config.toml
num_hidden_layers = 11
hidden_size = 256
num_attention_heads = 8
num_key_value_heads = 8
head_dim = 32
intermediate_size = 1024
vocab_size = 8192
hidden_act = "gelu"
norm = "layernorm"
norm_place = "pre"
norm_eps = 1e-05
positions = "learned"
qk_norm = false
attn_scale = 0.177
bias = "none"
tie_word_embeddings = true
parallel_block = false
init = "normal"
init_std_qkv = 0.0312
init_std_o = 0.00666
init_std_up = 0.0312
init_std_down = 0.00666
optimizer = "adamw"
learning_rate = 0.00132
lr_mult_up = 0.756
beta1 = 0.95
beta2 = 0.99
lr_head = 0.00392
max_grad_norm = 1.0
warmup_steps = 223
schedule = "cos"
final_lr_fraction = 0.0
batch_tokens = [32768, 65536, 131072]
max_seq_len = 768
doc_mask = true
train_tokens = 399700000
max_steps = 6115
dataset = "wikipedia_en"
Each number is 128 + 24 x the weight over the matrix's rms, rounded and kept within 0 to 255. Layers, rows and columns count from 0. Numbers have three digits each.

# down: layer 7 MLP down (transposed), 1024x256, rms 0.0626, rows 656-755, columns 0-63
# up: layer 7 MLP up, 1024x256, rms 0.0551, rows 657-756, columns 0-63
down656:110156094107148137156125197138103165079119219168133162151132122154157131117137113112155102153128117069127119145105135136155178109075153088149131134148086118115181133139116106133145123143135096
up657:166106074141153104128160145091112121097143142120125148139142132135184125172168108145139082141128160117119152108138156101081097124135079120139138126097104117137138133106171130152105125116136117
down657:138115135132110158153129137112137122138102113122143133140158163112126124115160131098104144110140119121134144131147101118102140134129143095137143135128125131105145105136108145148181130138127108
up658:115136074104133112133145145172136123133113116100117134129114098166163089129176146159128125151138088070144144131127100125126123144136124097127171128133105146143148096147124117174114154131139154
down658:139127142126115139111144118119112209131179156117062154145138136134147135125114130134090103176097157093145088137135130188132108106098115154132141154144097094099119166133089127151135116132118102
up659:106123135122102139099121124110083130136128150117117115200127101169132171132099136106140123135140139110157132117131106147082128143142125102120115126159103103139135123136091138117132125131117102
down659:103138140134114134154117169137160148143125157148115105128161137156188125119122113118123149139139133132115133129128132135166088149125123169099161120108108136119131118153165111125148140139136160
up660:116083084160052145095164162132115139102114158133157190141114135128095141123126090153067116125148090036133155152108125170091124132077070164153110116083115132122087088079099150109144145107144126
down660:051111129133109125137107116114130136137103113128154103128129194072070140155116092165090133100132176103113140200097118149162124120069100194085139091133125111157183092118098132118138145147066121
up661:124117102097148127098116165129083138116144111155096113110128128133178141153145133144113107137111126104168131113125129152111149151144153161133164139109129127157120110142141134107129175118169133
down661:122130097146122151123131125154125141095098197184144126121157152146118119138117102131070108180115093121144129163158110116139126110163148094068164118132128115150108114162090137121126163157170131
up662:111109123129122121100138135189093139151115110127112105134122148087173099149174169120127085198131095076103125132111122167130135121134126172167144125143094133147140140092155161158096121125158127
down662:133129118157107093132140130116131081101096108137088110119150122117132156140126092130126137156105110133112155133153122129110130129115101153126122129162148115106146131113107133101127152122128146
up663:105095128134100074102123089135179128134168179149155102174112128103095122112099115135118125175135155101132160126168147126109118086111112103142108114086139175085132157145184118123110128109071154
down663:175088103118097139136130146132150130122124155099157087128131169134118119094165119117108141128170119117158104126130118102129123106094104163163154110128173099115128170143105143141174124140144132
up664:110098112109114134103112112183143134160110095137045192105150109086122132153162127156094088113142116174138180149145109125090115135154112100117143113097107132089125147140156105120117119120117063
down664:124102133208089127151166151122153074092167150118134118133105124114165182130118109119113169169138150069158135174105132136071138065084108146136141122138131140147168144099103130155132143132130158
up665:103129131135138132121119121140139081108115157106114142104116079099117156143109113122122104148134136143121118106161169152098109103124108175148123137112112138097127174128175146129131133145140159
down665:124137161140138129130097139138122153121139143166120152144100147109100118102141139143145115093128133110085117140135147114161135080114129124108149147135133134125090161118122107116180120125142144
up666:128158149119168131154136097139155124121096110104112149157131169158144085128113167143130144149086121107172132188161116147136163094167147110185149072105124111130138079127131165164121127120154098
down666:121139159138170116152144099138139125144136165106158155127146120123145091138147161153140110141132153204099112125133050163186131129136127144104094149130116109127105091115121142111127115139105107
up667:125160118141071132139210128211127178143143127151095183094104113091123101128109128142118150132150169135151119105100103098119135145127146117145135095066046129100153169107163114096089111077125139
down667:079142128146118103131133129179144131142123137155126117152138195137090140106140115107073171139139151156150119098107157086107103149157167081147146051084137117157185144156183099167135088128131186
up668:134138122084134118114133115154104096141143131143120133138089110118123157130141151136102114150108135120132125160128152199124120126117148115130102113104138139134131117107149111146157126078137128
down668:114126146133124134090111132119135144132114103107108108137126104124096107142122109121158142129092096126162135106153096116086165107155151115131123143140149135110163157132099149129134120165127136
up669:103130128081152115122138175126152115125096153129097127127107162169090161127083126125125044159111096159122169139106124122134095107160145123091127168150105127135169108122096149126132091143148120
down669:125148119129158139122135131131147143116148118107115121113139127098145114174138115094119109136132114104120150129113130130172103151140148120123163099108127152149132107134138158177149122129093107
up670:152140083121091135137139125102136086133121097079116141130107124129121154099136154165145116160128129127110153139122159129097118131144138142113124157119143091134158118145089128129138082137105113
down670:111138122132139134137099159163115132172106126152121107150136154182070120093115142116144148117130129139096112123086127125117103149155136151116122161133147131105126139132112122161135159125156124
up671:128098108096128101137149174097140116123123117132114133124145133129094109121143139110153135180130179146135168102187129126121155125141184126153158103106133099089160147134127132136143141116094111
down671:117158148118125143131079172112140175164089182137105130172132107151121105125150089155128129090135142097098149175130111113158170121142102126198136168105138118100122153123134121159157140112122154
up672:121141094144158121153146152153108122134103145142120110105109097130104094123126118152131139125148110140123114127146123150106124132152106114147127135141089147152142119129151141095128098103135136
down672:146136163156114125103104167121134121114121108108129120124140100153115089136131136125093128130132108097113131110133146114165142097145094140139141154158161135108134121120127127158158131116166156
up673:119171128122173097123167190186143118184123178126157177131153099144119100102131139140132128116095099137153119210141124137124113123117168167089102141133130044154148166146089136175107149149162153
down673:122131089128069119142134097092134104184180144087120102069068174116094104130117104077131088120132155097157146142126132073140158079117094102172159125105091129158147096151135073115185140115070144
up674:118138121126125093129126137153107145110120145140109125161112140114167120104109143119094130106107140113120139149108110132127133124127123184133145105114139119111123125153123150120119103130143119
down674:113151144107126136129145101143152135150152135145129163130130087115115079156126138148141125126132131160097170148127135124147125126170132132153123132133131125112127099125170127116143087131132147
up675:155164116144084098135146101106113093113136105113117175145138148139155119123136118162116120156112133111157134114106121118128148104141115144133133124097149143122120170173120135151097136127121147
down675:136118139154145151124111155109097124116122147123148127135150121126120097083096100109123105121139135133144123132125093090122142138097149053130137111130130101088136119089114152185120091151151131
up676:137119130079104065120153110167161137118158097123121141123152157084156114141082118128175137122133169139102106127189138137094169137156125124112146108126101141106128151120139118140101126118164121
down676:162109118179145143146068157123109170090123121162173131085147079086105139067146101129133142120143118115150117147112119126152118115099128148171160132148143152158103140111150123118134149138101124
up677:156109137127113117110129080127102117124148107130126118139101153077179089143103155124106151152103140119138090148113096149116146118119116110178106119118134123152076150101170091155053165137148140
down677:121145123140210194137108122155124123130149160145107111109117101135120169096070104114130093125090146136123100116127129137106081170099144104126079171165102102109129120145110128141143161110142076
up678:113127132101133121116117096147091136116107137135141139150138158136136120153134123116135103133132137124152136144090142105152128113141131126120131117130119132095111125104133155080134104122118131
down678:176121109174101134161130113150151159163129129065123097143118119134117145129114122147151139123125118136077122110134144107135129128085138137122121118174142115151123114153150095141110106106149111
up679:142152109121116130131113155142128129162141110114117111152134125143115050133150148112128121182088145110117175127131110128131111150096156105116140107157115088140132101156108098109121137138147113
down679:140123107142123164131126118137162111118162122102128195103130105111170098117128125119148119104131112221164151153132149108106125104161134165110126119123132160127173122136162122122143125150112124
up680:081152134134112106149166109151157098196124147138098124162138126144114101143083108148102114099151141112141161125124097121082143094151119120148175111142120044137146100139127133173110095143111146
down680:125173112154139122101143147106116132129151081134132175169121131110129125144131132109148091113137158112085137098134128116118103148153162104142120149095099121114119117131103090162148132126058153
up681:174100132120130147094090134140113153189121119167123168121147119091175101141117174140139102135110137122122130111122146127135119130141122117151158125112120089154117111082117140138103115139146155
down681:104129158131162150122138178177119133126127181117131111118142155114123118111151118105133164124154115140121135113175119141159093139128150139148119135102124155102109114144148075121139112146156182
up682:125151132126114150068150126127159160140146134145137109144113116120099120155100094120130124092097133121163138115111145140092139127139140132134141142126113088125160141120157148134121125123131110
down682:116124099125103138139074127151142110095139099105096140125097119088147119113123109085145141129164127136116103154171102140116105144165120137092096092124156146103148135129122098125106135127144132
up683:113126126109122123120113135135116125111120138194082096149108174127123135134115133124094102189089154082082170115104141119113071110111138166177139144096114111088131155047155112197078104106133150
down683:141144136194132154110119119105138166167160136137120138152070188117161154114130141118139075172146141132097115149122128111105091160044103136098089168168150165149127130147159133125126133145175165
up684:124117105100163137146126128163116116115129122158078107133135125152141119148093145138136148139096134139111135136141163164096091138142152126136130147112109085142136079101126145145132145056138089
down684:162127143137170142110111108164107142145125112159135119130146167151061091111125137080094101104158076171098105127076154122143136147111145157147130096113115118166113134142158101139145092139076156
up685:116126137098103085176104123105081109094168140175098138171108133116120115096146150138106144147137151145139092137133181107095087148108154150137140091133122089160168146105117112158097150136204075
down685:176137155114117105100121126140176113205183088120123122137118181107132102106139146155146106128118115154087131132116136133173112111103073096151099146127095168117105112114165132131120068110089119
up686:054190156141078115089136102133103139112119092111188160130112098138128084113115099120138148118111115100125131125157144127095120107055163148177143134146157156169152164162159125099090127100106202
down686:129135102123075094145149143121130146132113147124136121154161100092134169117166118126131113150107096171091191152146182133148105104129111099105172129131094154139149127099151154103117151178110132
up687:168106113103141157133104154101110143057128117090147165167108096132150168147126128147136135109120137134136134153129121138112093108122181133117120111122132087136122136108093123143127143132099089
down687:118114157152096167107087086102142131184101136145103125127150141131159058115165171113129103157149122147123099100124120123126154172119097140157104112134119153089154121132127136122130124127126129
up688:106142120100114104104100121139134156103130135108115106144093118093145131138122108150136128143094121175105119157170109169093101108085161132122139109131129115168098144089113140160117136122162140
down688:112154157157116083142115145092127126149111109130115140104168098197157152120111166115156133157110137169133127150108109088104130160101107087162151145128134174167151122109128130116137084124175123
up689:149147120145122113127143123080124181153163129137169173161116124122103130153127148121103109137136118125091119172166121134115094143123117132129120137071112124101129119088116091107119130114144112
down689:124116141164115142122163087139136132126124132120142158139155136130127119132104131145120171134099106122109133129141122120146134097133127108089173109116115126139132066103143125117139123148164156
up690:142140120130091081116129091129146131130144145145111110159092089159121157156154190133111123174119102119126153164132147093110142109111126133109146121096113111129112103092141143148122118142171115
down690:127106139162132147137144123153133125110141124149124130133148121144120093117134117150120157104137139117106121135121138132128128144109123127118127114130120126133143134146125135120137142124138144
up691:208145131096128109053135092112120160132122137076165135128120154143142089123117148143130110179125103106110129126137149154130110128135157127133132109127130108152109126123136124218051110115121151
down691:079178102130095133108115145120100106099156116147128111104076112110117119129124145099140120155113140116131111130127138149083142141126134097098141129166145081059137136124144136112133129151148122
up692:155134104115139120120161136132125160145127092143096141135102142119168125121107144136137115147147126129091111118167135138105131114144099132106141129067134129099131125120147135151122136114122144
down692:121096096128177118117116121119177140144090132136119097109119106117091144109131126136129103127170138146107108107111139138158138085111155114148145148142137110179159140127108162104143122152150153
up693:140135096114142132111140129097135136119149070095133156131113143130088070139155098160100144098111112087148195134168106190123184124115114112134168064120139129180139100122121161135092174102120161
down693:119120107202129115143101148106152144097096113085100149127149112140161115093144101102133140107119118131053152110154132070145121119147145126180103117175138096116104119083066137112094071129075096
up694:117121107073135107104155099088151152137149158077141177133120177168128114125129167138083115185149085130084161137159121176095056119134102142113149104074130105128120156079129161135133096073168135
down694:133185100152082160155081164126069061138134157115084150101152161162188119179096083170081135168169131139115126191143130135135130104090151152131159130081125103108133104138062141113191140148107126
up695:102129101060123069147181108110179119136207142070126102108130127188096135116162143149131123136132129074157191172132129109150115127140123131169149130110133145152113114093136119178096104067129140
down695:142067144047171122139151175146102073126131168124120074149174152074070130165115114133149139172178115169173132097139152080137149136143111123141133108164153139097146115119139122098165102144178112
up696:131080124131040132118130137104171131118143111077113158184097086161125150119100174143120170098110108108129169120124119199139122147126143144121051153142118153092161119075146107181118096095112118
down696:101133164122167136131096087131145116129121128166139144113130143133135122123142108104180095176141141095108142136138152122165151103154141060104132122107147102134128110168119133123092153169149133
up697:104124120132129065128173126126150115089148138125153139120108124152153100117128115126151130135126109125100090174148113117128146137065164138133116094127151066117089145168144106223131174106117110
down697:126115133099121173044104101167132139173120135114148130175153119121128089165091143163110118120134120127130093113094104113094162096133111153124167150161073147120147159137095133100138100159041120
up698:134116101104113075114133136149171120117137142135104123163102112114151159106128148148111124147116113106138123154119125151122114152091119131142135108110118118119115122111133116141130144110145102
down698:135125121133131126131123112116107154125105142133125157126155149085122126102116107137125129109146134121166127128106088136146156114142117092136107117130161168119127115115121140096129099166133110
up699:147124106115144120092120095116122115132107152113128150149121122124095078174114110128117120132160120122125122125118136194131097124116102184145143092111095124165125116115134162115125124102134122
down699:108144120111138128157111111125119091105127144162128095117094138136146158113106114098148118114143117142118126107122114099140137136158112136101110079104128104094163154124123159116110140129111104
up700:123150134140110138132103130144124118165157123114150118175077129122148101097141142127131118132156115116170149098118096124132145126112061106112111142115168114109114116135113145123110091106116081
down700:121115125128112105121177142099144179194170162114106091128113152131134145120133132109114149124138130142129111133149133129137132128111119146138117123106110125082163135129132076120131154135076133
up701:120162069139047163095143102140167186161153123104159172174145128113152126101100193136125107174109142140137105146136171117093170113165094188158126141115132133098142132154161151124110105085144119
down701:129105133142088158190092086131115112158096120076142096127127151156112138159098120150169099156154072102160160122128121128164111160170108086137123139154107133106098121164107125161039142201120153
up702:131114098131120129131165129151080107127100118132112128120129109117105130125138129118116122161139161127133166113154101096127119135125149139151131140118121125120142134078123140136131113106118138
down702:123130123112137124104089153116141135135131125137141150145128148162116143106101104125118147122129148126147131103122168139078130092164118129131122111130112142149118134124129113138159141168152117
up703:128129161077138104128094134094104074140098159138136130153093160128129101136114115137148121158125108134088103134132134115117128061067193148170134089129130091139109199090141130179116123136157073
down703:170113145144190172147112154108113153099108132114113189150144123122142102158101109124106136092178146172101158132115114162131108137162154177133107138144143122057147115090138128112107142164156103
up704:096133155123107142146140156131085163087166159114159192135116120160165151094117118113127143151124133135146141179134127121120117070119154110135140116162137092107078122118167096114148084098160114
down704:141124139120113101145163132100118154189102104142136140071147084110104154112138109142118125108121117116139122155118112096118124132096173103119123131102116145153138162157161145129118154138105170
up705:121133116124121080123178171147156166124121134121132143128150126130170146119132144147120108180067110149154144140148168138122127157142107141116126152074116106124108125099152135155120117108179093
down705:101089079158123115155134141164126098111117134097105152110111163108087133131120096118158086122133102116131123104133139095170122149150178165125099111158110133174116074120094147118114138145100134
up706:140124171109117096073137131150111150157128113099110110164133109101114102187140138147124115083116137123142138124144164167125133141106119137138144137170161118130146178097118117137133112113122114
down706:114090119134159171133120122139153131143134107099129113116107146109120136104078105090160124140136101116131143110140107125134160118159148118105170125110091104141161118113155103128101123145116149
up707:113144118133122112093137133111119157130159131122132137142117132132087098148145132126102121179109142124086150169132116077146130145112164124122133165142077078173146114105135130141112079139127131
down707:149147147115151095126128154116148133131163120134111125185136141117118094119113110147137123119116114164141141119099126121102150122118108122115125144135119136147112149165132151140108106155116100
up708:121134150109095067112123107130127094169151176141088125120051141142117161166144149125100116191067133117145176116105139108106133161103082145086168129148092107213115133087118121161059096130184129
down708:094156109127132114151132120128121093136130128131127105098141132127094115171092132139160138162164145111099146154202110139149137138146136169152072104108137115096131071153135134104157126124131157
up709:140127079123093110084068156158125132180163151124156115151092108132139109080081126136149113133102118093153141142139089205101157130111143158137132167079145117168129161149123119118099121106126155
down709:113172072106073132105094125124137084113133152109161126121167102082139155114088135096123154096129117097152113108093144105092157121160084152121113062184159132113105131097113113095154103131104159
up710:154099143099150142106134175149107152190137120132151118152138134156111154169134153122132102122139183135137153115152124178108106121130128126097148136153141113126116129124114159161097125118121125
down710:116113115170072138130142125167119128094149067113105151151110150075103105092165090110136129138121130159098134147149087115150114132144124132131131081120129134156150104185120124099143112127134127
up711:115154122120124119146129149139107133141153115120113125110117093109121125145118171115126122110140133164109168139153133109124123114140155102119157162142117096154123129060141150143145121073146122
down711:135121124138097121098139172150161101121105151122140088160135156154119159111159082097130105132150120124136156143089131158150128129128113157130109119097142131179170138159125124156125139102127152
up712:139135085093103140090136152138083166184128177136121096132124143116128106161139148122094116122107167095148157136182178138148094127133101154147193113126103147203150090125136130133102114112129122
down712:133106193139140127134112116121194175149167121189148049161196166087134097165134148154071088134095108108165157140110095093107135131147057121108165109166161132095120087181153154151097143150099144
up713:108129128115132118095134146165138122126123147140132103129131152138101112133149144122147140146102159124128109162134120128113111134133141162122156119136117137118100132137131143145122181103127148
down713:100124142149108098083102095103131102128110128117149148149099111121113152161132139135113088090136135130113148138110132112129143124109158113124126157144161115138127176104160129121143126131130141
up714:146100145127103134126138116134137150115110144092135164134149120077151109110118123129124119126146127121094100147132123160098137124109124118150130098126136127123124155146115120113116170104144107
down714:122143122153141109138151136156146142083096157157092092145136161130133156128106100106103153149157136169117136122155129112163115141137122137128090145092158126148117125132139165131157150144138135
up715:153132092079106084150095126144118098101128126165112128114126089168134107135165110110125110120129140106184119194141149142139126148087135148160132107138117093133129123105111116150111143089102094
down715:133163132147170143101170135174156123153142093113083153104115168111090125077132143156137172148168085182113146111099148112131118131160094109126194126122141125148149106164146098109123133145160169
up716:136146134133099099120147151138148163152148152127143145139096150070124133095160147130138141114099114090100131134101136120129124078123112216133135106130118139141143139124148108196086117132147152
down716:115133100153101133125134091106175149130127073140135120136121093127139186153167127144129062149124120143137172130064169135078133158160176062145134160116164073132167164152147146113158108096122101
up717:122183114070101124148185084149071161123111154148135174146099148163104155154114127123087134145139131113161110150104109192111089100144111156136113125133133122123124120091138141096098090116180126
down717:153121171157097120127076119111160138134114096125092142140123136153149129114198142096095130146073097167130122144122101133114096133174118160163129197113118127118170081144114141087100135095233153
up718:153101125154095138158132119151118153091100110092149127133130122122130138122146146138062139091136142103133098165121126105076155130110089139169113140141117161134130110106164114142073121134121144
down718:081134144117112112091130132133151156100130146149145126133128115117104181146161132097149121153130103122138167134131110159169100128110143087105121155104140109098125104123105118203118170106125145
up719:098121059112142135095127124155162112116109167096105164128112084132120116133117166160137118140087155137154169183170137141127122144118080154144143133119146088125127158151119118131107147135174153
down719:149082156115159149150145113105132113146153114134154149151103202134129114107170119152129088131128109113147147134138074122147170087136128130101151121100137114156149099122125145155141072120166148
up720:124108122087113100116120096112134164151122176125157143128097138100097126145093142130120107144140099113113119157134123182117083136145113128124144132077113141152101143124128133111128139099107126
down720:126096112132149106106089133112157172141140131141140134107111117132127168090124116135114093100108131142144125131159114121118141139091127143112115104102141083163125105157185143108169103105158118
up721:118097118137093126137142122119144112140144081113111120136136141139116106108156144120120104124117128102106094143075114123122168113064129141097130138128116148143114147167125107099124078128118124
down721:121145148132131131152116111116103105124084125131144115123127110111115143132125156123136140147094137113136149130154132134092098097159118140147095139124145108130116169107111141166096161125161131
up722:118081146129154125092129150114136149126127150126149104126121136130112159143101118157105146164150148130138146144171118157089090089177154176164114122154113148127139129116195150147122110125107129
down722:142125132123131125147129167155117119134136107172108181134126092128134129131142089108158110120117132159144122140109137112162135175103164077154125142136144140107147136151106156117151124105136138
up723:124149138145093045121130123176099144176149126142137111131109112109125065130141122119143131143113123096108077140100136150100117137131170105149121100131113119125125135137123136123129125083128097
down723:115189133120104135126143068109133135143123116121172148118115131166159090132140153126143081115108176176131113120118110138107143102114114088133128136160095159137126164132158141132094096106146094
up724:103131131094128117143163120125146136137105083174108184120134067129149113146134090137129130155079178111131079179147111166098095108068121161141148101147112094133175159106161128148073154100150132
down724:119122134123167155094102123158185151133113169133087123114100159146131140143139151116129122138147120147121153135156132118127100155102126151097103127151161141138098100133106140134125105143128100
up725:132108079094146145114141118094133130150118173098132120145112147146138126157073113130138123137106135100130131140110067210089078120114122161115139126048109083110102160116140137196122136128105149
down725:122131142174146136115151108141114125131116110070067121127138143145154104138152125106099136128143151156095084114105142153097152105137138143126095103136087114109136120149084123117141173127123099
up726:164129151144098123095144087092142149097126129101103133113099112103127130101102181135114141125117128109126132169156126153068124109147113136129190116123154151113137143141120119123110129113115146
down726:163161139096128136141138125137180113112150119135106096132133130136095160116087123130135108128108100103132112124150094135125085133106153091130128128175158137130096110080135177107137130107108125
up727:099136109107126124114134166141127146110143139128078124107101105164161112144122161147103102121139122116067144139098145119125098106137166120186118106136116128131091170121136117130125146070157131
down727:179128157154134134117151135150140131136167094137138124137103130105144109149092154150152125123134114104145130152136096134142139164107140149103113134145117124108160106112098115124113160170119113
up728:136173141138151119131165136106117140153128145150109106117134115135152113146123116139145122098092136106133141155108125136143141124126144142153165132145127102148118128120130160150089179090120142
down728:120132232173068103134143143160122145098123144119116131159131167156151159094110120107124121073129121154098124140155131106096104096212164125146121146096085114096115148113180114155147108118126113
up729:111145094167101125093126101134110132075110143109133123182163096130078151142132135184092099074103141103129148103128148108105111132076124134175179156079102093089121147144128147145125129119126163
down729:135088123148064131132120081116167167084096160123152155168108075158180123223171132135164090141160151101163125126104143125089123109152048058119133173116114076141178099163145134101055087156105144
up730:136181074111114067169077101096097148113137152125095127177144071162107136117150201128103134172078161110172145183087152167144088112118162132130197097128161123138141124111146146116118113121188125
down730:095113153042167147125123129129097093169143141160164112140088091147103113113120081098109130110182170092095124124114162109154047138120124168141125125215130185178107141131150088195185132121108170
up731:136108133150112132120122104104127111116126114140143113129112117101146127122132136158129104162097165118124119134137134123086138088072117128146185107170117093160143172145115098144143114158145140
down731:077143139113123078121143134109167121148154122104133152129121138145121101129147154114141114126127135119111126170140146109131115074099149137096123112111149118139128128109168130171123119094135143
up732:160125117124149099120148156145098112104089183092100153143117125104126122130144163128109117113118167128146131166169172173142077156107163174175151121134146099111176132118142162112079106112147115
down732:096115102140163136168154140081117140109121119091131123107076121128145104141136113122112094148149121160155120115111127126147122090069149145152122151095161170170072132083140104155149152149093125
up733:120163123124137104069129118118140133140145157131117141121131141092154096114104113134119120149103133103124151132126081106113134116131163146159135119120122154112110127086147145150125107141091146
down733:124111131138119118144154175111121136141094140158135093123125127133109138096174136114115155079140122139146159123193148125151133167149126137120135138126118119124132180117129084156135197123122139
up734:082111128139139120115129150128112113072133104113064147136120101122167147103134092173125090116088112139088099132167127116100116106117107148182134107107124133105116138128111155123115102114174100
down734:126145134143135090127111170117116119142134119137124150120107131122114167139124161132113156098146157123107120135127119131138106153149122120084139136123122126087147143130105116123115137159156133
up735:135175110153100110140135148164102152150125140143099136141114131138129129126125126132136107120123131119140150160152137125115125115124112123132121107150091130103135094116138114141114149118147129
down735:145118126131152104121117151085122133112134138130164155089137088119129137132164110121117121111093140127134143109116121123136145110114097138121140125130142137094094136120123156154126121132124145
up736:145129108130162112142133090128150094119120137118116132147126126144109113148097110131105137112126143127154135127124104144126113120139173154146141102143111135166122125132111109099136146137149126
down736:124112129127123147103104157107118170146096130102139141129122120119136119135145117143151083114127113127142139130119131116128134105174091141091126141129142131104134124133155146124141127140116105
up737:121152151111121115134131138100139134176133136140136099107099096170106088138119161127129127158090123135146105126136134127129133136093159135134175131135139122178130140134148139118136127093126121
down737:074116121130155137157149129154129115131127133131118126170135147154067127114192129143117148112132095158123135126099108114158075109104093199118156157141149164100099153136136085163123109142150136
up738:109145141162055119131162143147114153133136110148107103123119094093083135142125137176085128116128131092131149095141114104107110122121116125142120138156097156127149139151157139133118115110106138
down738:114140096098162103104082156107133178140111121090141094136135119120148128095126162160146161163118154147142148131093137126148133103129150145124141139157126122131129104144112132147109149151103128
up739:132128112139125092150109160146113100111144114128113143130125115137127148132134146139090086124144171123100148127155124118123132106127166122101144100137126122105118190116111120122133117108165098
down739:118159153099114134163153135139109120092126133190098136124133142117181134093150102117124119132134115124112096137122135134119078153133159173117152157126120157155137139131124115110095141125121150
up740:140124086131101108123159076122147136130123162121109141147163162104177121133142161151107119114130165115099175128139168099081115132122093104133107150128141147111137161133147103142069106097114129
down740:156136125144122108120121146146145117122112126140101054093061134134150117114083154105131119094126133149125158159136112135137179105102127097087137127127092125169117162088108128116098152125146108
up741:102139105142105095104174136152115151107117114138113168124147108086135125101146111152135092181123147133096132129136151127110147106118107117122156150108114134115120158119128105160062126101108131
down741:100118123150125099141107139168184084129138081144101133100088115146150127133098129123144118123103155124133106110189154126110189174131131131110157153148112138120120102103122141117141141154119147
up742:130107100123090156130133107135140137107115156112134143122125106161166097128148085123084117134102211066184187151211126106132130154123107140119163150101155104101142123089080116114124150128131131
down742:136151102143128119134146139140134142124117128061140130128122164133135106101114098133134117101120098111142187161135119145164091066140087111165122133140132176125099167159133101144138109092121166
up743:115148088124120126150112139137143149112150112150146127160130134140086114120119125141072114127124100090132126135121080110141140136110150119148158112136157159133105147068159125139134112130130164
down743:103146129101144144111153127111131110155138157122152127119124142095135177135151106156168127177077108125152095117133167148146130136085106141111115153110161124168134079119094146137131161149104115
up744:130112123137108109081146122141138096123136132085083120117104097117126114125142141173121100158109131097129170136153154133084083113145118155137126135134105127155133113117146130137123121104098125
down744:131135118112115126128122139135153138125124156156140126149131122105131132096153135132117146109140129144140120122139133137127117127136111154139148133128149127096116116147158148126121107123141156
up745:144150069130133121119129137134119127134140161125133092112131119163130119121121127135144117126147142118145138107169143140138133146115161119130130154097098126115114102138121139114129135115139077
down745:121111139151130113136135128158117111118151109149127156164130133114141123117118095100156114141089149121130122165085113136079146125148135153097140118127147143155146121131094108125100126130135142
up746:176142142083135136151115146150173108164138111097124107162105154139115129124085113125125118135102091117134118146118085159129087074153155159171113124160147123158118134114110117159101137088116121
down746:144083116131128136149169112129115183082150089115131116161141153118127113108144112096187129151161090065195146142152153095128132161131129208067141127132115173125120121118094166174110156180149102
up747:145145125133132129104156074104113134120120141098086163101094129140096174109111142151131095136131150133137120111143158115145148110125122147137149114107106136120115121138131106150107153133139140
down747:104118119120106117113143178151133125148174153123135123164164131137179110124147152123139136084153124116151180133124138100107106156112100120106112136129134131128080125113154142130126123123132118
up748:107135108098134114131136112136120160140144154127086120142124140150116128130099131155092126154144121137165110141103118152110127103111170121182106113091121128118125165091199068143119074083070141
down748:155157132148110108165141137198148076106113112134113089100115126125101117116106104102131075139136100107127113130158156127113121152101126110117142152154123127145149105131144167142166142155115148
up749:132110128117049148130153161152140125135134155141114086126138119085073155146138123128116116130136149135127153175125148164092111098077126151140141125133093131145121210141150075107116140099126133
down749:143150141171140141125153151123131137143154130107141092099093136119103097097155130136109179127139150104131137124144143129145127139115112157146136159151123143127116114118115089122143157155144130
up750:120180083108139091090129123161149147139146126119160172165089108168128130137128091144102120138089100138191211174108164130123087142178136178128147084094137137143125139151136142101074137130118157
down750:120120053134152176137164144183112133103125175126123118110106108105104135123086169131100149111120102076144158140089129106150116132145143118070151127120104125162151181120127096107139193127131162
up751:116154113119123104157130112125123126117134156160149157098118147117103126161104144121116118142056170103151119134113092141125166144071103124137178121140147113141101152147138156130093114127135127
down751:126112122156150106113096110156110135151125131090124142115163113107112151123105108148095129125128134168153132134111132145142203131116135131113129130139146136117126144120080122074133130154080103
up752:148086081133129154135105164119141140153138099133131151161076115160113120110111138113114121129131119114111157144142104146149089148124147119167173089122103123149135128096144125139122185126170114
down752:082145150107112118134122133097128159125125077142146128178148140135123161111115116152112141120133143152079142142126133150125126137162104143098070142143132095127122165137120125158120127086092103
up753:124145142116093128127133068128137194155103147098141099139166126129096113154094134166099156147145120098117154131159153105128160091109119089158129097150069171134170118138172117148121108102092128
down753:196135162105119114119125093162135140140163084143120126143127110141122145127107108113164129146175134069108062128096082145162110139126151117135114139159132125117154103141142130122102093117134158
up754:150135097130122113111094136178156185099128093098101159117102072101173135114147183168084096151141122070140122146119141155131097099125128122124147108125115132125113133105128112116100104089139108
down754:154142097148097086096129130149132167134124087157157151125120144092143187067109113113123093112119124135108114151106137137098102133136120127114137110095130120120125122125091118089133099117162124
up755:171132145116109167135146119100064147162129131121171105156136105082148114124110136137125154147177111114106105129107122140108148141124132188116143137164118114114133118136137099134048118100122117
down755:097111142157137085122135145092137105085061128160116155122094089145098128092147129106102134125194150139116146115098135117143121142128131119127123118121149159117120130118125150121117142133164117
up756:134125117149105115101126126139092171120152111111136105132116137131112115123107162134136118150130126108144129136123104115104127141125113099155137112123149125140161156135149141121141126090115120